Weights of a small transformer language model.
Architecture: RMSNorm before each block, biases.
Training: a variant of Adam for these matrices, 16260 steps.
Each number is 128 + 24 x the weight over its row's rms, rounded and kept within 0 to 255. Layers, rows and columns count from 0. Numbers have three digits each. The size before them is the row's rms in percent of the matrix's.

# layer 3 MLP down (transposed), 512x128, rms 0.109, rows 130-184, columns 0-127
131:137097128134169150106087097127113122144141096153168102152138140132101071111155115097135133151132107141088125113110152168139125138140122166136173129094101129147130127118117129124145084135176136193098112109125149120148157138138133109101123151100089166079124145171135102109120129119158158116128113143103150145178129116115132130132164140154105105141146111148083131158117134187117108154090
140:120162128130138088094121149133139159053155126171120121105099117126115167175133142139115128052114103135137175097159128152133135123115133144140094141138151155118123131134079139104117125122158164124107145155165121090147129105197130137102112131114110158123113164153118145104117134131135128084133137142164114141117136126116126116130120107138132165173119149124154172110072138148130094156137
127:153142124157112126109098108129157157115111143103160129136165082132103120127147096128126146141090078117108103112129127105116066133174122115078132126132162149098131133122069154123143150119140178129155072146105097180125139142136151151155116122132136106155121106103155106125146140142156147151132094113125140137133136174122116115148090119096121101128180149091117161081109141101125100138124
135:144129130128129140140122096181119129064093121117130171141115133133144144150133139148100148064137119109100099149111077140148109137133104087184084183134122092147179134135137090140174105100140127125116148158137131114119102137130141115120094132123095093141088137150165140144165117135127088112101133136139145122089154147131140121075122119100132115139157144080123134140131115104121104158143
136:154067115095137131106138117120120169157147106155134119144115164175156104116154124140101146122151133111126128090129139173103136136179112135130172106163140073141132107126140109127134128149082139111149115153098143098175129144148134122092132131139152098098138100113129115146090132079128116141098134115145105123113119123089151118167156156144093072125112173107155154138171132141127078122120
129:118130119141176122111154125141132110102135117160109120150088099128100181120109096135111139150128120152119146129133137143147144118170138155156161130123112062094114151122161145123095168138135142107132166116099102160091129102181158073133116146153145118123107145158138146096101154136133145127121108100151182093116136105164132081107101122120126124151129129129069153114164157167108115149119
116:114154124139177135112161141137085114103123160117138137107153121102100102121135123149107119012129142150145086131109145129130140122141137174172112109131136152150129137135155178120128119121099126139122105142129157144102161164194101140116125112138106142126121116126100143140156126117091139139118116144099126103107098154127117104128128143071135162130135126126150095105112078125178154135127
128:158103110102135140102102166148149115183115154138087151127142144087122097116110079119128152052087093086158111139121137144093116124094106109104087129169135118120136128114118127108129086104095118166080123141125162089157113132156120109119115113128116114143117093139082149145093080161141115135119169124126115119129108130152089110131154140095124116112138129130153117146108102102103148126128
122:109154153173122104145131103135095135096120096125139125110101152105081147149140162149162149078098118197096148163138119128153120114140154142128171096142100143102111121124094116136120135106156160128152102109132089116096131150161131154117111125124082164124140142135184131126170134166156147151131104160104145123141127136103101104133138137111134150121111139163144122159148137090106136196122
048:119153121090167145130128143129095133107110124154099136153106103085111125130161163114049126107122133185137133101138100162103120098124107145176116075152125141119123094104134123158161131150114150127092140154133120106162117156206117125138146145157152129098114119132140117114142128121132129126147132183153123088131084107102143093120110105093093108116117137108105123136118134173140114128106
044:117099144126088118145131155135130139079145116136085118116164167165118121114080102086100142098141158099153129153172135148110112170106166080112170151126163105066130114105160119136114148107111126151096123142123166127142142125132121106142088151142126101119112124115168119121150131137149119158123092118115131149186100122136119100178090130097136126128140108129124117110092104130147167155102
130:129100075094116095118142155112106161190118125136120124143126116118087113113149133153152148157144117140104087089109154163165153138121158147146116108140101082136132163101122147126181097118071131139147130118169080137153095117168134148115130155132104121150127095142120171141114152155118169123152122127121125142124110146126107109142165128136062160096132145147131115127089109150154111112120
122:185145105135150071129133152149124101154126124116169116122111152145147143132107113119132071159160116095155125121168161151132119156126119136156135131138129175144131112131129093130141142139134140051123157141113112111109133154106120149128126136166135128159090139110101097172141077159111124135106124138112149152128130128130084107127168164136170156107123190124080158154124109107135103132145
132:142165173141125136129141126114173104130132147119130145152150141125142115150114146145121161168143113166081120145114120128123082087091138065132139100102123115107118076117136112150095151183129115149127130110076126123118138156113134104102129115104164111134127127104118143141131129121151142119099164122148130143166174087171110114153080149118157152057104109163130147110128105137130133121168
014:136160139073153175125135156115103109155118105103128134142101132128121091104114129139130135128137170110106143140150148142113132119154104138138172132113156163120154100117115126078139089156148139101092124124159173161112135158125097142140127091163143119142135144084133173108167168098147150087158120120141118069131123118138113183091078144130132144084145142147159113143127113149130166142121
120:144153126169114143121131103104130116076126081111180097100104144123083109148132110164100130148108077132141164118145100141119114086117116167142130130147125130096125137159123144117129114193185147129095082136157143113122117143142141119099099126109078137129159141185143100131150073111172123082110118105106144131125101116138114117120142104095151131147117140116148106132119134103136143111100
134:123167145147128131133129127088147139087141140108117102137131115117151155123147134196108096151143174100124081098114150139128126138141095127144151110133156114112159153111169134136166131152081160131142132126124106145175149119134148135130140155104133102116135072146145164164176122162145086129126113120106096127153144136085103140151170094134176156107135167114121121106170115139094124120164
108:107106128167141129162115176141129088185102149095176118179120123093111124169175074138113117119113141136142141140149155109151124117156122127122127095115146109094097111143150172111094142100126131108139177152103113129128196112141135133160110079136148136137149120122102096123138148132125138135123145158145154107101129147093086110121129163113145128100097096146126136120147127167118158114156
122:145172186170084122127153155134124155112158109130143118085105152131104110169101129119117087125116120149121157161158140130128103128141113127132173094113136106106165109149110168182161127086129118143141120182146108145108128126143104113116099142140124114115133194152155140125133142161142154138106165181111122155161130138092142099128116151151130088132110107125127110126170130128088105112127
015:160140094121153124084117147107164157108097148125135125146137117169116152080121098082158120120105127101137104094138110125099157159124137101166104126142114112096091100105165103123163146112147130171093147147113097106111113154119117117100132141186138128106094178151115144128111147120124100132144069108171118122117153077150091124116115124128143143153166135108107132116143119119132168147162
016:116141152146123061151125153174158149114167087141105140123159106086157109118137147089162141114130100132112146106142155168131102124133097148128106125113143132116125135107152125112142156164122163149113130098106130129151165129132142104115145164137105126132150090173163108109096125126124148093065165158134167158155161109111113096180125141094141121095144132141150155097137148152092136115118
131:155104191118175153157116136139130108145154147119121114116125169106138161125150113109132116091141126122118157169110132145133084162149115156119136113149100135127103130111132111154147149102173143108112181152122114099135120131098133136080141124121120137119104145125115126086177098141107167145138165085109155147153150124181071140138149153126135143090170108112133138099168123165137126123083
132:157137119152163096145101158124142142128151136149126138098108151112131112124153132152158123108151149127125130123096163085142112139142108157120148122085096119133081133094162137128136114150097183143132108142109128109108094176159156139152114114157142113105106101143145149135100132168118094091151128137171105137100135171130117083106103099136185100159131079126093151188140109116126098128121
140:129076077113091133060125143093121132089141150125149110107176123096167159131109144119109146106188143135115132137083144152103144124114122140117114157112134157128159119126145138121133143151149144152111154134102140156126165114103174134142118132131084075141137119136120106091142139125098119118156108126138141093133132136139122121089163119118094082146115100167108139091073132113091148099131
140:149139158161116111116128123142114092089147157166114118120108142099148086138142107131155166104167162115090158127093147139106115130119106115168137147133119121143106109086142121093135139118139113121120158189146128136121116163101149142114098115146173085156127159128145134129131127102113151099175093117119105105147127114115143137153107104162109088105123092101139164090175142148150114084181
114:149132118117147151132165114122107120145139119124129107140169159118098123132139124137079126070117151121118082160103152158160114105150145149123069125139118118147123173108138145117128078130121127122108089128114128145094131106103132143104102124107122129131114118121121130123198130108095136126122113146122105111084092122128131094139126142070142175122145099099188079160138105100189098126127
123:137122128154086176113112137090171126097122138073121101122135113081143154124123145145099134123139131162116123161145137138143125143154104158089089116112140096147119137127162112111144162098099142149086084131133103116146097128155176113110107097136109124099121087151125171085108107129118165131144115123101133113127157127152118166169125108140142097147145101120167151112137156116149164180089
015:119126135124110137146107119134163146122105114120124144145142082149113134105144132103127182112146144154125071141142124128138144174093156116124100105193105196094097093114106113150140093111114086108131136148108074143100143143138102102161128127137140192129114089147119130125112103119149119087160130120104154156143145136120134158143177132181128148104133124111158141106167128108127133117107
015:102148170127111140115114140138157137124120178122102114118123109105106105143087123154097159155110098159145115122172129101124179148115125092105091124154174109092149093132076147143132136128132108154137126111150104163121129116055121100134124107110162127148118154134126121158103117149130104141122155104123121144102146115057128145119135121178119127085085144090117110100123153139152156115157
139:102156185145114131140072155138108129097097140102124112091120151121110131110149103117103095096152112085135116107124129122156133115128096119157147114130097117071127100088107118178150108086121121108146136159142137128161132128127120088172129140152089138146145133154156163098114139110138104160120150109122105144108150134120085116118119086123120157124082085110114087140117090115112103076113
025:110109104134106074148173180118136108129150115135151110142130083153113132109151078151184199110157100142074132116131103116166143103146135146139140134161171132150147091109162098124121112121142136133073142128152140171154165126165114171145101147143132120134136149168111148118138130121128120145119125126141150120154119118127166086139095109115127095125155125125127086110150110122129118158136
145:141184125138164110127116140091146116090147105137163177119096151100103132148109137149156060125089125157115142116119105107163107148163104119088163122153155153113162116121153087128119162112132133148130172142162145154153127140103135155112126114120154125102113107137144128110107136116128114117095085134149134107135147141145154106094133134130104100130163133138081169143148150097150110065161
126:104131108109144092115086176110108142155153156093118127124111129124122129105161112156150136095111173123162138121110105136109096130130132140126103102150126150105160145099130157121084134108132135081138131062141119194088146154117139104150145150101137134169106163171113162090125137126151083130141131094134095125122128139140102093135100140112139118104111114117135084084134102153166145127092
127:105136150106157129123127160153090102147115134158120124134119099165126122110092106148129114125087117103080124128136073167135078142126120111162135139178097136120150167131138116126147113170130127118117088137182178112131142168111112127125116124127106088144098106157089104144111114115119124101105148161154151114125150114149124156069093122088134089128122122150149177104114120139171149147132
020:123119121130132135101090165123169153109134166144115133103134160145153150144105082131127131164158160093119198149170107145102126134176127128179106114110137093111107099138108173130127157151090125118111092151098131115117152106132152129115127187137147136137114089141146109137126130095148159170154153120131126132095106183158151120127119102106124113131133165093157172114141130105133138138151
033:139166125129168143101152128146120093125141154156092161127133130148116154110128112151117182144112124121128158151126125158113123117195124141125131134110157137107122096118117097126106128125160138137144127129111123122150143163203113147113087124175098142151134118120116122113115200146116104126110117092115156113119080162130088114139162144126076133127147156160106121122107113181147120183101
022:107118119149121081117109128144132131137144155150153119166135106112108129147166130167128137157113098149084146115078121175113112099154132168145166116083088136158120111122130153091125143122131133142165119144099136141158151114147105131111154099156103122104157105146168173106143154137077136156120158120128178125075118162099094129124120137080117150150111131144136101084119097145143112147100
034:166136140150150125112113126103065161079123136096112135094117120116148110104121130105104103065110104105106152134131099126144126108125113155124177135160074124106143132179111134052134163106124125088131103131144130130124152157132131094108139099142143076162160100134133086124118106153121151137120172124101126159133124154110106132140096161144128102129142147142137123149161118106125123094159
125:117142199170130131114122109050145163089149115138140176128145137107108157110140151129143136160154124147152121145150116157118141121143164142118148100121105134159124124134136165109108142151103111150153076132095116101107130119146121160116164138120098174151141155128128104115153157130108132135119128128124129150110119102112129117115124115146142112170127167132102125120151095125045193142108
023:120125161134094100110162093132143099099147165196130128111142159159132165140114130100136099111113075154136119143132123110109159112140124061153169108159118133125178122128111110096098144127153114149140120070120103119149129135141130170085129130120157134089142158130114101126137136148143136145167095119103141095087115107102119131135122147115110116150111094089092098150093145093123146149131
020:130156093120123060143123147147138104084134121118121163147126125116145104092106141092121141117116120135139125127117124122108119158131102158122158103143167136132111108113150137147129097119128131120111125122108138112156159164175103129101111124149114080092155086122119131133131149118105117101145156099158160125091068143162127090170114165091114119128152152132085128096176112140156192116170
122:135088150165097107107118128108152126152132114164145151114117107148165120109091168100159100145168100118138131088099133136132144144139119122118143167166147145157105137141107119116111183149055106131143134133121099129110115137124112099135125144130144098129149063116167104148117128157163141109165075153111145121140112153119112126178128119159114142143134119126152146164105115134096181128083
133:153092141111130106128107126103115133109118095172101147073116143132130121154108122142129116106140131136116124123107125116179151121139092158135139110137132103183119143117130115110129131109142171178110091140104100075096103160126121150104091137134094137157117173123171153143174134159126156124116145122160127118107122153130108110119074117102101139075131167136127145135091087095139141186151
025:148109087150108095104147103123116150135135161136113097139143154118164099110125112141108154102140175071161110162141082096099166162120142134170115142122092116146132112181110146142143134123077131119140098132124146115173125131128155129128112104165179093127125133156123134159128160136129158147103101132115131101094122099134089111110107115097153115154066134117149153118164137119144156111158
019:137146132115142147173094094148147109128093138205130082094143121147117132163067131122127102143136127090140103147113120124123119085098102100150119129122169131103128143174130115135125163143127151124149100115114104156148113139171159116153126169120144120129125087126114083151110156094134159150129101122148151131084120121116112109161178164097123147138081133104130142128141109131167112145163
128:097141147104144087139178129174145135151084171112165130142179117136112114138166131139128114106121135142113115138152140118107114140130133168183125070129096124123136079119115148108143165138127119095172141147164152101104124167113109102117077103127133120126138120136166158104096158081127141122146087117115132147136153126121110124092133136143126112122098098083156084117152150120139081131136
012:182107099134154115144130138162118145113124103200155152104160148099108111109123106160135182065098134138146108142116088113198117163121106174157130124126125153129115116109088146152150125123140122112114120166104147146118131131168134148136091158143104137114105093106127106138126154104126122121145142106128175119089122152137137121136128107124136169146123110121082154141168128113158098107140
019:146136149133102156190129141108145140113103126114113133122116112119118087131170135114123137087113136095124143079118180119173157123146098103126162121133099142077143096088108130103145113147120139168125118110100104142127115115087117099110095086110157140129119131103108088118146113137171131128136130140083110137122123174150131117163098168117143090115193100120124161115157162148102150122144
129:122110179141094118136120107141139141110142141150122149082147126118169142134118128092143087088131105105151134108101094125162135094160129163129101119132129116113124118116146115165146157101106108169066147114142089131100145107096156133141098139158104166136134146137157129074176068136168113124149119163137114161129125128127138132114126161110136145085111102122103128113152131106172082158108
118:164129112150160131129159125113076115119133157133141118133107144132152142133130122080135176143168122098152142155202075122145162121126140111109170115122106140113110145170134141086160139157133141154134111069139099154157132117077113085156124118125139088111116130151108138140118141116104155137144112143125108166148095136107122093172110134161129074094141120140119149131106125141142120150091
126:120138183137122112122107161193110148143120115139147136127163129115099112162161109164159167158133163085110153101166113138160162151110137146156140101124167123096132133160132108123125142140091141140155113109141149115135133133104168134126118126129135137124094133107102163126118125069111128135092079146128145127148089147138124144123116104111131104128168111162122064092147145085149097163099
122:089126158145144098145125136106105163143091103161146164146132145169134118093146144194113169122160138086125108129132128146118105148136137133154086127129122161098125119150121114127126103165113088124140123120191127118124130151103094134144118145104116121143085144167153150153130134129120149140140119132150145141153034111124155104102085111136127111096184125136131116112152126124099097158121
126:142142162147104134120138114112115148096120170092102143093186122149165063140127130181134109107148134141129108128163119113084121166154113100112139133162132115142125100132080100078143119131106146126098100111163127138075151133104101083109128097120140111106081083138095107077146123132144138136151141155127127135133127139131115099107106162131108116102136094158129172143130135142132135118163
126:123122132130136133152120150137127102093138157175109112106098112104136119107166128138138158149109146134077123138111104142140112152154097110135126153115115087154117144111079081122092117106170142118168146122135115133121132152204116150114134106154098134140121098142084167125136155149105142100101159140127149127124109136101125157128067099133137165108141104116126099146101127063164094110093
112:099115136149156132168171159166143104082084126180095149105133103112136113155145157128116130105121115145115127138117109146097119088153138119174084153150132110115117094110113110138115094129138157152103139104085082138135120139229100148094111121149113094111119105111130091093148130111140113117108144149126126129130146097109124108131115149115140169094105124117142133158148094151120123143135
# layer 3 MLP up, 512x128, rms 0.119, rows 131-184, columns 0-127
145:126107158120149131135115083135162118084117114129125082125106115174116102132115097124167093117108123147141111178166097110114126127115141099138145119135154116092130132159127104147116106139100101143138147159111109152099092098081161154170118150104132141105114133075151066116137122107119094149129132131113149109159114098159165127110143130131130155115105158108141111204119176137150107129127
127:137171095127123180161119116120168140107145129164119115102123147160118121138141163135134127141106158129125107130122110128142099139122158132114132148081158128111110118138108073164174086146143139140108104152082123113147117125111171152160104110156158129071148121120130152114106119090152128139164110121169110147187129099121146145103112145097127121099132116075162128160096171099117164129121
135:101125119139144102125145113134119147127137130069152109163137126161164129146169118144128128125154198143123107092143155090157097155147148126142136121117121121105129150115141112155099147142121141101167149110110098140089125082115098107113178137152103102089111170131109098149144098130152117143138129105110071100128130104147135201145116118136112133120096136137133171110118181106139126089146
136:116108148106138145126092105126075147119107135144132091139122138124167111173143149130110103126141134129100119097115194125117151134131083142119153147178149112174117165152185124165110135067083128142151122113109121079122133130114149129126136153115157132100171167128134148124140146153133117096108123123134176132117159084136143131113142126134138114173097147120124152164114129063117144123140
125:109105127143142157131162099176117136100112159136132103124060123148142127126117132127139139141134147138123116141163142147115119123137165114099139138101168126110079147123116124170128176113110124113126160085141108135115123050140119096121126147090119132146209131133121133131113150119164115118096126148136143114164170170157131137111130094126179102089143121126131156164118127140186143116128
104:123108125133095134124103113082145131109156093130126100137125134183147142138098134122129127250103137126096144103142101127106112119124137083108124127095135085127129137101144103160113162141177110160143091110153099125125119120044167115142141142134114127108106142142136107113116155144144135151125132131150105143154124105124152129137127128167130096155142132125096154117121158128107144104146
136:098153111151129160104120087158151105115103071114136127103118087117128173143110141161150101128108133152125102167120112133163143137147180151123183101071171141130117112130092146177120151132188172067100126133133110141135083138087126103132115135142118121124133110108092137132119117121147119106100147126121120114088164150157145131119115152148152128090106143150113145163130123129105136125126
133:141133072149162119120135125178099151125099118136123108106125117136115116135115129114102106135140171143141117103126118087140155121129086164139120151164153108104122159096136106142127135102172176114139095146132134101065161140089135095155169115141130124153122078139112137114159126160094098143112112166154076105090125096122135140110126142116115180085122134106095159155115134136130095106130
047:093126114102153130091116116165131134088074128095068124147142138133111122165124159114130112161093134122134112137136080097125132173132114142076142102123143129143119170125120110140159164117153125116128141128136105109133103110111119138122104119082150128118145139101136085127105134127167122184149185150174105148103167101165164141123158140126119139095096117121141130157132177110166145113145
041:103135069135122123098114126140123145088129198117089141121144116091118129135115187134099049137143153153134124110113120134145141143101117149091134136121167127140139178115147091153146131066143135116121123134142116101110117123091137145148120105122140128118129099079097117122127142109146112120165141156172139129122157105166172152133158156128156143117117153137124133181122149094161123120147
134:159188106114122107141090119143132140120116172093107145119078144104094137118152168094112128150100131112144162139145107094158158168116115082107104169109137167148175115114139109117168125143147134151135111116128154086141061160129141106122155129103151142125125133087136097158121151127139140155186121117137074130134136108110123138135097128114145135112105139125131137132089132106171138146154
119:136122136121117158098135126151130120120097083148077130149145080137084149134084211121138108146142123130106112155136145104119140130137091164111144105140149100152159123107111140111156114139185111126105100145154088095134089144106128151174152122112146122141093130089077147135101128090114143102140120164160120131085112137141145132149110114122122137135106100142092124130148186109140142146129
133:088138167092135137118120114124138126095134115107129151159124085143156098127131111109098121130114154149136103136127170108078106126096165106115120138116132110096144135130122150198109124131120143132168163121182110143137093073143126151160175108140124152115119143093124116131147136128128112143119101120165139131086143123193132145118132167110123137140129109139107132069151131136171176101174
023:104139161111125154119111099142105136108124138095124119146114103104087139159147138138109099170124134171158153138137098109095153146135096125083146112108140125134140199131146118180171153128124130120128103108125123123090130083120116138134143112121181176120124131085125132102152146154133127130169148133138097132084171096143139164088128161160127150119085129122155150149097160130180119118112
120:078162121128115153130120125119086150073128101148100147102102101123116102145099110151114117161152134128117083085137137143144087121147144168116139142087188170124127133141155095110172096123127152100126097133154142127124102077131133099135152148127119142138107135142110105118168104142123095105121086119106129121112154126142121197124107121167125173130092140101157123163148120105146123103118
136:121081097083182133125133089150131113117124106094116119143100129094104141109074151112141140138151174145158139153091098136107132134133118154131155122158121108134131131127116142130130125140155150091170176169159137111098136154134119120173153087131149093122137102117123129141141123146155135081142162173128115138155146180152161135135150121120119110054096129106096129148153124108114113105146
104:141158124096142126136077131127115140137146122111151137105137122130114183135111138151109134173104116143172105106134122120099107150118131157135124159151126162151156119069117100125187127126149128139132126107151159142142143157142151122154143136144158135103149140071053147137101125083158155101148111095146115147123126129130143122166131158103135150120113128153150055108092123129172129122168
108:092098149114143117112132117129134135106172126123138134152131116141108120121179104167106135125125166153133107103139154127097146117116098145112149155146167177159117129153165134128117096127121131137143104110133132118121103116130158173125147144068181162113148172132129116090111100117139081136134124122137078080146123092149126133124148127131125165185055111127143123125139158123124139081173
021:110154064107131116115117107157123147093111162127099123129152113126098146134117174132102069159128157128103130147143133103110132159134136132096109129156168139131149198129142076128153144109137162108157155147130139118089122097119174122163157115121138145114161131103104134166131143102141124142163126138133098132093152118174155163113177145148124145135120147128109131184099165125130108112150
025:071153098105143110129119137166087119095097130101109129126125079149091114133107145120121094155117143172153105136103145095149144142142146124095118131108145123112144181137114082155136148096151135135131114114134151099108109097107163155156127112098154146119137162092087097154162135147137139131162140119136142121115128117155174162078153149147156143126077148092129141163108142138134100107168
137:092149086112119149151111100142109151094142185138135154111120139128126133157137121108127148131105146117153167105120144094123130144096169148093103174188133106145133172107156082171171104099116096154116130119135132071147132131117111142113120117142129131096181163102121121109155122116192132143176111121097136165157109136122130121108138135121125142111136099129112144129125165105142175136138
128:142133109112099140122157108131101134125090113109066086115147154143085175115090142135098112133144156112107116151135079137149169166155103137122181095134201137153120126157128139144176147108140187108134087147106171122159092178107112109146093164120138135144135145113115119145121119137151146134121155115122119139115124140116144130153090099123114137141088123118118115151093138108120134119128
148:102121076133092142169103128129095140108128124122110106113173139125155132139134143123167116132097144169140122129120120142134141123134116182086147145131165143095122156114150091138122074129088154138107138138141119126084160115101122072155150118124127118089163154139110133127121127090182130122142136104134123149124125162147131167134109159131132120120101108092131139108150168093128110038145
139:108151153110134110086123121147101111114130086100139160139091141134089129168184134133134108138168170109119162135126118157099129125137119148112160135101147167141120157126113129148141133088158123123176169108099124124088130125113109134178144144114134161097129130130062128162140134118116086111193138108140101118104115107127195165124133130140122153098120112100130103124155116116149147097116
097:113108151152093143131088144087113117074134143122119082117123136124131132109077117104142116162120163155123140123131072137108162138117143085102120148142112118117132134127151133129150166105177124121173121173130105135151135101107159143126134151120136158091153178151114151118118114085156138151141126111141125129120159116141150119094131144204118090148150167084092134118154110102137115092103
120:141134081138108132142132151123155124108172139122122115142151085125138131105131180111163120142092153129177106141109149094132121113132125186106113100133131125115131145090114121156154136104093132151118110170098107125135121121090138157112121124140121104106160133137092143122086130167177161121165086120109132123090113156122130169141143115164096150152114083098132117142097175084136106077143
023:085108126121163131128145108145140125081095165146083099111147103154089139135117163103149089161128115156102124103128126118132147164122086142125118135085160120127150129136149109128165109115141186132134126143137135126116087126089132142117108122110180174122149150104101107171140151094139103146164143113123089122100149118143164165106144128146137174114092116123128107156110172135152143082108
023:067143129115144180126118102150122149087114143150129121115159097148085136151161136127102092161134109115153110125127131135132181144132114137100124149131155107135175155097141108149155132090120158150163121137130122122096106125116155098142104106087137153105144157093094134162160146123111146124182179105147129118099154112161160169087156149118138158109116104112134139167127169127128116102124
136:141151112117127173123142137139091117121119167096131164174171100152109158120134120131129123144155166115147129191111099091129102124147095153135150084087173165132121138147147137138114119112148140135143128137122174133148070106115134113165180118115126102113144147134139143113114130068130112121131141141123139111110132155126172181138103130106104169137070115092146142125115154111152133110097
028:086116126074121162118155143143121145092129162119110086155139106146101129161107147119139081148130137106162120110137143096113123164100128135109096138115151108134116150072132108125126127097159120147140124137114154111117099117094155130157140108111125151094110156102069113143154121104143123119126149129136141172080144110128180143111149109129153172151103118083141087150095151092155174102126
151:130135141084105142131126058127137114118091154095113154139136125166123121164128162114165111132134139126100130125122151106093137130110104128095153117086161139119129107134124126117102111154155182078132153155160148110107090139136118134175118134122111131099153177143125121099135116084100140172120148143171148102136135184148186124115109119112143145097113144121068103140110115134156128129103
123:123093091135079130158154105147087136123150159111125129116083144113135128116114121125110096173143100142152157119092132117110135135086143144128144162160123154164146156114160101096127152111114120144110104141128157070141127089109124156119123059103166127128119117124107109165137143131100151153153116153122110122106144112133144144139136101126104164083131092112134170202130129086156139131132
123:131146118123119139164115114142111085125083138104093159123094111136128158166125124141120086129124150134117153148144135118108118160077104114124128166172124129157138134132099082111108100117132132136124186108133158134159148139132109128160132111158148153150151104124123094173175110140131118185139152132112143151129146105171132180132176075116157121117124125125103152137120184114146099109173
023:087134139126127157126149102170104138090153177123103123111154098124088156151114164129107091155158135177156123108117153081135147132114121103109134130129142153140094185111136126154146161099135150114144126106140135095101124113125154100180162095102166136106140134103129139141135148144142126137155129138157086130118118148158163153094133133140161165085116132115112137175124176132142141078129
035:122111095119129147112125095141112137097098148109114052153132101128102119143127141157121086163125174121171119143154123107136150154119151113098136126113170134136127160127137115170161143078120139146142108154145148110073083114094130099136119123107163131149153131076111087165100135128121155132155136154148141120113175096176161157129143120131149163100118125107143127173132132126127149097128
026:131126152117147152131154120179162127095121135141071122123158129135081146134124191115121071169132141128173133132126100115140160184152104082067120105113140121126137168104129094131151095100143130121151129114151135127064118120110107118146136122085147139119102129092112138107112123122146139127187149123129131127150123133155157183082139139129145116103105140124102149129097128109123133125128
032:093155122100128183131119092163144149084116142086100103135123111144108168157121158099124102165136147178128098131128146114126126153114097133085123122123157112170126170127152084159125131124137133109145139145127114134123086083100131172131120121087143147124141149099073109106131133113121113125159167116140142127123171101154144160104175092130159138113092122083119130136105137166143149116140
123:092134115131134144103118095111135132130151085143139152158175111170132139132127106117125096146137109136135153116137174110132151108080144121138108141142111144144130134116120097129124142127168117147164172090117118133157081111051117160164126122092142151067100127099137122110111121145152144113154150105124133089111122142128131203151142135138134123162096079123111127147090146146111159116162
027:119143102086095167124121111168096174123118152113086102138115129147101111132136168138101106164115136125123134118133136116139123166131123137096136129137160139131098178094134075111144127097125128126134143122110148116107131121086149166136133110112162169153116108124082118112131145145164100141169132117153093139100177145166188170097119126119133170112119150122124123149110161106152115064140
024:111147097132135145105145070146120163095103179146088097146159114124117151154140139122140061151126160160131120133166130089133140150128128117099105129082146120136137157133143074115148112076144150139163129122152152123102099078111151120176157086119150127094119120110124115120128140116151099158144125120131124151128130132162165154111121166153116148106108106135174142162101143131140125088132
124:105100106094122145139131134142136141127116196125099128130159144105127173145142108147136122118083113101135156107137132135111160174082122093105117144129118155129176122147118117127130114120123143145103085120144175079110171136125173145143147099142192169097141157128120094142117143128125156141108135113094102145095117125147111128102144122121163125167103115105144098140113146103187112164157
127:104116126128167118109148130110121152121121112120117137162112108150150140129138136125123161142128176114142114123148157142100086132130132103117107101072121087105142160141167088144129158112093154137168144085154109123123129066120124109109164147098124142093164116146110142164143065123153105142123130148109170139149160108143179164145127136159114099097107116118139157159089122135111128070136
033:076101141103126165146143085138147141115122147126103123121139102133075138159140152144146069167134132136150144131138134111136132148138124135088144130156139150132143168124116115172173143081156156129149127164147157105082085085114145149123123107098160141100141157103093098144123149122125106108160169122157113127104119140141135175102138132170144166096097123105103141152096148109138115094139
024:105116130087137131150135132170125140104108161130115107121129113118090147141134148147105104170153138180151139120112157133138113157128145091116150104091159140106132150128132121116129117122136148116142103099124129106081095126111145124174107075104174194086146109109089106142112123127123141148137140127147122138098145122138179149154152113163136176117122091080126138156115189083143145113144
124:114114100144105135143149124131108166129084139092156134142095113098123129179116128099138139121124123165157115120166166138146094157112130143121119167096163106097092146142150113122160150102114117139140125100134153111141118087117119112123136096105140114138191169121099102139166149151119150135121133140145108123132124121183133114083161128165172140118128109155106157163080124162131125074174
021:088106136138112130098119065140137133113110158145108124142105127158099143119156132139100076140123123154164148086135165085147160172106147139118095097118147158146115184112162104131133139116131152113138115127144162112123089121125151099163141131113164156123132153082111093138112095135139131110148152142152127145123181101128160134111144151142154170143127102093137159162102143126145146119188
024:104139104103142133127089108170126140114094123105121121105141120147112131155137143120091089164137158151128092159144134126118121148105109121087142157140177101176155176129155090187151129095142134114142125133128136126090110123118119160155142114086173153117133166099115107155138160134152101138165124118140107105110148146163161151080144138130117159153101137104113113154134182124164106093134
125:105153119130138121120087128147118188111053137150148124149168098140124142126128140110112127139140167121159113113151175083111098126148121076132122114111127115103137128136129154182185139091117124114166145126167112138156106089118089112146115116109119106086158148122091130134148115136138135122093145151128101157150090144164133135114129135138150136111130142112104130137051137148161125116098
115:140132109136140113149114112143113139056157151089139106110137132126123091097092119163111074127119154092146131125141117144127094152141182138139158157101126137117163153105163120104147123093106162139110116111122121096111153132120145109099108099153170118149143138099135088133107109078119148138126106093116124158106158111114162144144138146162137157169133071109146124133160139097125113070148
117:145060118161123133147105085098148118071148123073126147148131120133150093122121133091109126134137138165118116135138165117114088132092137152096137104110121117107170149126144113115125100140093117140125106134081131127134144129108160112181161116150124082134143150136138111137103117116126158114151115091162135129098142142205185138130114115121098122086126099119123149116162141088105115107135
123:086102157151122155099126089118139116135142132154112122145134105143130132142126115132203101191136117129105090143139116105093170119070119096131134105104151172142146136148110085137125114128176135131115128123159170124085130115135161133149131125102135141083134130132108137106107163132153136137176104098137107123091108149154128122082124111128149137129105132103121082119123147121154200133104
125:108100157105108124128119142161169124130140156102134165103167112140123140095147104160132124132145119134158134091151146123153162128157133136096137118126114117132121145067118118125123116089102167085102165135164133132117136094113121103135132100141150155143167118156119114117148113110146130140160127137160134154125191144118107140082184154192115189097125112080140151135096139160120142133114
118:120138120102170152102122127126107121126115129145142131172169100107138127160129141142169126135094110125133085154118131119129133129117134080123093168068158087124119119162125106136120127133076136142103152114153109146143131064144126101128162129095135144092155138099117127128160150160119125094149122107123163145144172125144124149066133167120107134125091104124120090192108145174148137132145
108:089125158086146151143133089143157135127142160143140125098131091118162103102139135145150116136158095160170107088111131122104107121103126102130146124154117113140180137097162053113163147131143120165128132123120145129136131115138111149137139086134154138121120138096075159173113116077121153102123112093117142130101103146130131210117142151130136175112134102134135105126101115127122152099110